From a checkpoint of a small transformer trained on Wikipedia.
Architecture: rotary positions, normalized queries and keys, attention and MLP in parallel.
Training: a variant of Muon for these matrices, 152M tokens, 4645 steps.
Each number is 128 + 32 x the weight over its row's rms, rounded and kept within 0 to 255. Layers, rows and columns count from 0. The size above them is the row's rms in percent of the matrix's.

# layer 5 MLP gate, 448x160, rms 0.0806, rows 124-137, columns 128-159
size [ 91 103 105 104  93 108  59  99 123  90  79 102 110 107]
[[134 149 143  93 162 163  75  83  89 133 108 123 100 137 112 133 151  92 164 147  94 110 166 142 124 105 208 138 142  59 183 152]
 [145 101  88 163  81 135  80 111 155 120 119  52 141 168 133  29 179 155 179 157 134 104 108 122 139 149 104  98  62  97  95 113]
 [147 144 101 143 107 123 177 105 132 114 117 113 107 119 106 184 156 176 146 110  69  94 134  98  88 169 233 173  97 167 130 166]
 [148 124 106 158 152 139 139 111 122 147 104 110 117 111 165 115 163 102  80 166 113  79  89 149  89 179 117 149  97 157  96 120]
 [171  92 212 114 107 122 102 148 131 222 116 151 155 163 143 165 155 124 128  84  88 165 119 160 127 109  81  77 171 148 117 106]
 [118 157 121 162 119 147 149 126 139  80 137 200 116  99 120 106 133 145 145 118  86 157 109 130 120  90 123 125  94 110 109 126]
 [ 33 158 116  84 125 145 179 129 131 220 155  86 125 162  80 144 148 157 125  97 108 103 103 158 133  90 181 105 114 124 203 169]
 [133 135 133 149 184 122 122 129  97 156 142 108 212 142 102 203 206 132 110 145 197  80 118 100 143 150  88 123 117 123 113 134]
 [185 121 126 100 143 137 136 104 101  84  64 188 133 140 147 116 123 126  97 107 102 140 104 148 124  76  67 127 112  79 158  54]
 [150 124 196 142 132 168 126  95 179  93  94 174 100 115 117 124 120 112  94 194 118 144 128 130 136 101  64 115 140 148 129 136]
 [ 87 149 130 120 157 142 171 164  96 113  88 152 165 127 156 165 174 106  53 131 114 105 163 122 101 146 103 150 123 139 125 153]
 [185  97 101 129 126 132  49  53 140  95  68 110 111 105 109  51 164 112 160 140 105 135 173 138 150 183 126 178 121  72 110  76]
 [115 175 119 183 183  88 125 105  79  96 159  92  90 139 139 124 152 141  74 114 120  93 136 105 126 121 121 105 217  66  96 215]
 [134  90 129 111 102 108  79  99 116 110 209  79 113  89 142 150 103 128 149 154  97 150 138 123 118 113  54 127 152  80 137  71]]
# layer 5 MLP up, 448x160, rms 0.0735, rows 124-136, columns 128-159
size [ 98 103 102 102  89  98  68 106 120  91  79 100 106]
[[135 151 161 151 143 140 152 119 132 141 185 148 137  68 186 158 118 138 118  94 136 130 141  80 149 159 157 157 145 121  89 163]
 [154  93 112 118 106 162  49 175 138 135 176  68 105  94 152  86 155 147  88 122 126 111 145 116 160 122 145 113 101 155 135 180]
 [103 141  99 139  84 141  78 154 106 122 130 146  81  78 132 109 155 140 109 145 127 135 103  81 150 112 104 132 101 158  92  90]
 [ 82 170 159 134 149 104 128 110 112 146 204 111 190 112 145 132 130 145 133 147 142 192  97  96 127  98 145 106  86  47 150 141]
 [100 117 136 131 154 145 112  91 189 217 120 171 102 125 138 166  85 129 142 180 180 147 154 151 194 106  80 153 184 150 162  98]
 [183 117  59  83 131 196  60 117 121 105 144 142 152 133 113 184 164  96 138 142 143 119 124 142 118  73 137 106 193 131 149 112]
 [204 142 112 126 191 139  95  99 154  78 121 107 123 103 135 138 127 118 116 149 122 121 156 118 150 170 136  89 124 141  83  98]
 [ 91 121 201 133  63 151 102  98 108  91 143 158 116 143 111 146 167 106 127 189 151 134 123 161 133  79 144 139 158 148 161 175]
 [197 114 161  98 145 142 140  92  97  83 103 142 159 126 134 179 149 133 158 193  63 139  87 144 178  86 112 123 105 183 126  92]
 [ 92  83 130 183 141 118 130 140 121 120 121  96 130 122 169 196 169  96 112 157 132 173 108 141 152 136  57 123  96 115 117  73]
 [153 158 119 131  84 118 136  96 113 182 188 114  98 100  67  85 109 109 176 127 124 152  93 112 149 120 146 195 109 101 155 107]
 [107  89  59 126 120 167 139 131 138 115  85 149 113  98 115 134 107 108 102 171 155 124 173  97  88 142  97 197 127 135 114  95]
 [134 117 104 147 102 103 146  92 131  80 174 134 141  98 109 130 115 129 119  98  99  89  86 149 121 117 151 126 123 148 153 121]]
# layer 5 MLP down (transposed), 448x160, rms 0.0769, rows 124-136, columns 128-159
size [100 108  95 106  96 102  73 110 103  97  88  99 117]
[[131  93 109 173 131 133 176 133  85 189 151 153 135  98 106 141 175 186 104 120 128 125 141  97  79 124 142  64 168 149 125 110]
 [173 150  86 110 112 123 109 141 114  90 146 153 119 127  86 116 182 130  86 163 100 119  67  98 118 129 129 143 102  98 119 147]
 [173 102 113 154 177 138 114 114 154 140  89  94 188 124 107 129 184 101 160 182 127 145 153 163 125 121  75 108 166 179 133 133]
 [161 140 149 142 118  79  62 154 120 123 101 104 174 162  94 119 134  89 186  77 161 121 144  89 179  70 144 185 133 106 116 185]
 [106  93 168  76 126  77 125  67 127 194 143 137 124 118  90 105 135  83 104 171 174 142 128 177 106 166 183 132 131 115 132  93]
 [129 191  91  97 110  83 134 144 101 104 132  93 142 159  65 140 108 116 101 126 204 149 114 133  78 159 166 100 110 148 115 112]
 [182 129 122 132 124 149 136 133 169  86  78 159  85 124  77 158 130  73 136 105  61 161 124 154 114 182  73 163 157 123 101 117]
 [139 138 153 161 100 149 152 155 155  47 155 159 149  98 111 121 112 186 160 162 195 192 138 158 146  94 182 161 144 131 159  74]
 [ 98 129 109 151 184 122 152 151 134  86 154 109 141 124  93 146 116 139  95 151 103  80 114 107 151 132  87 139 148  61 168 165]
 [146 131 104 128  90 101 168 135  85 131 131 131 137  75 134 183 150 128 151 144  99 127 102 150  91  99 137 117  73 104 116 101]
 [142 107  63 109  99  93 146 111  97 115 162 146 107 166 126 132 162  98 149 144 175  91 100 139 138  50 104 153  64 119 106 152]
 [125 122 141 109 171  80 153 151 106 164 138 132 192 101 121 139  64 113 136 131  80 129 161  88 169 129 109 142 131 170 123 126]
 [ 87  66 106  81 172 146 132 128 187 180 122 152 119  84  73 150 167 126 131 113 184  91 142  90 118 104 124 119 101 161 153 119]]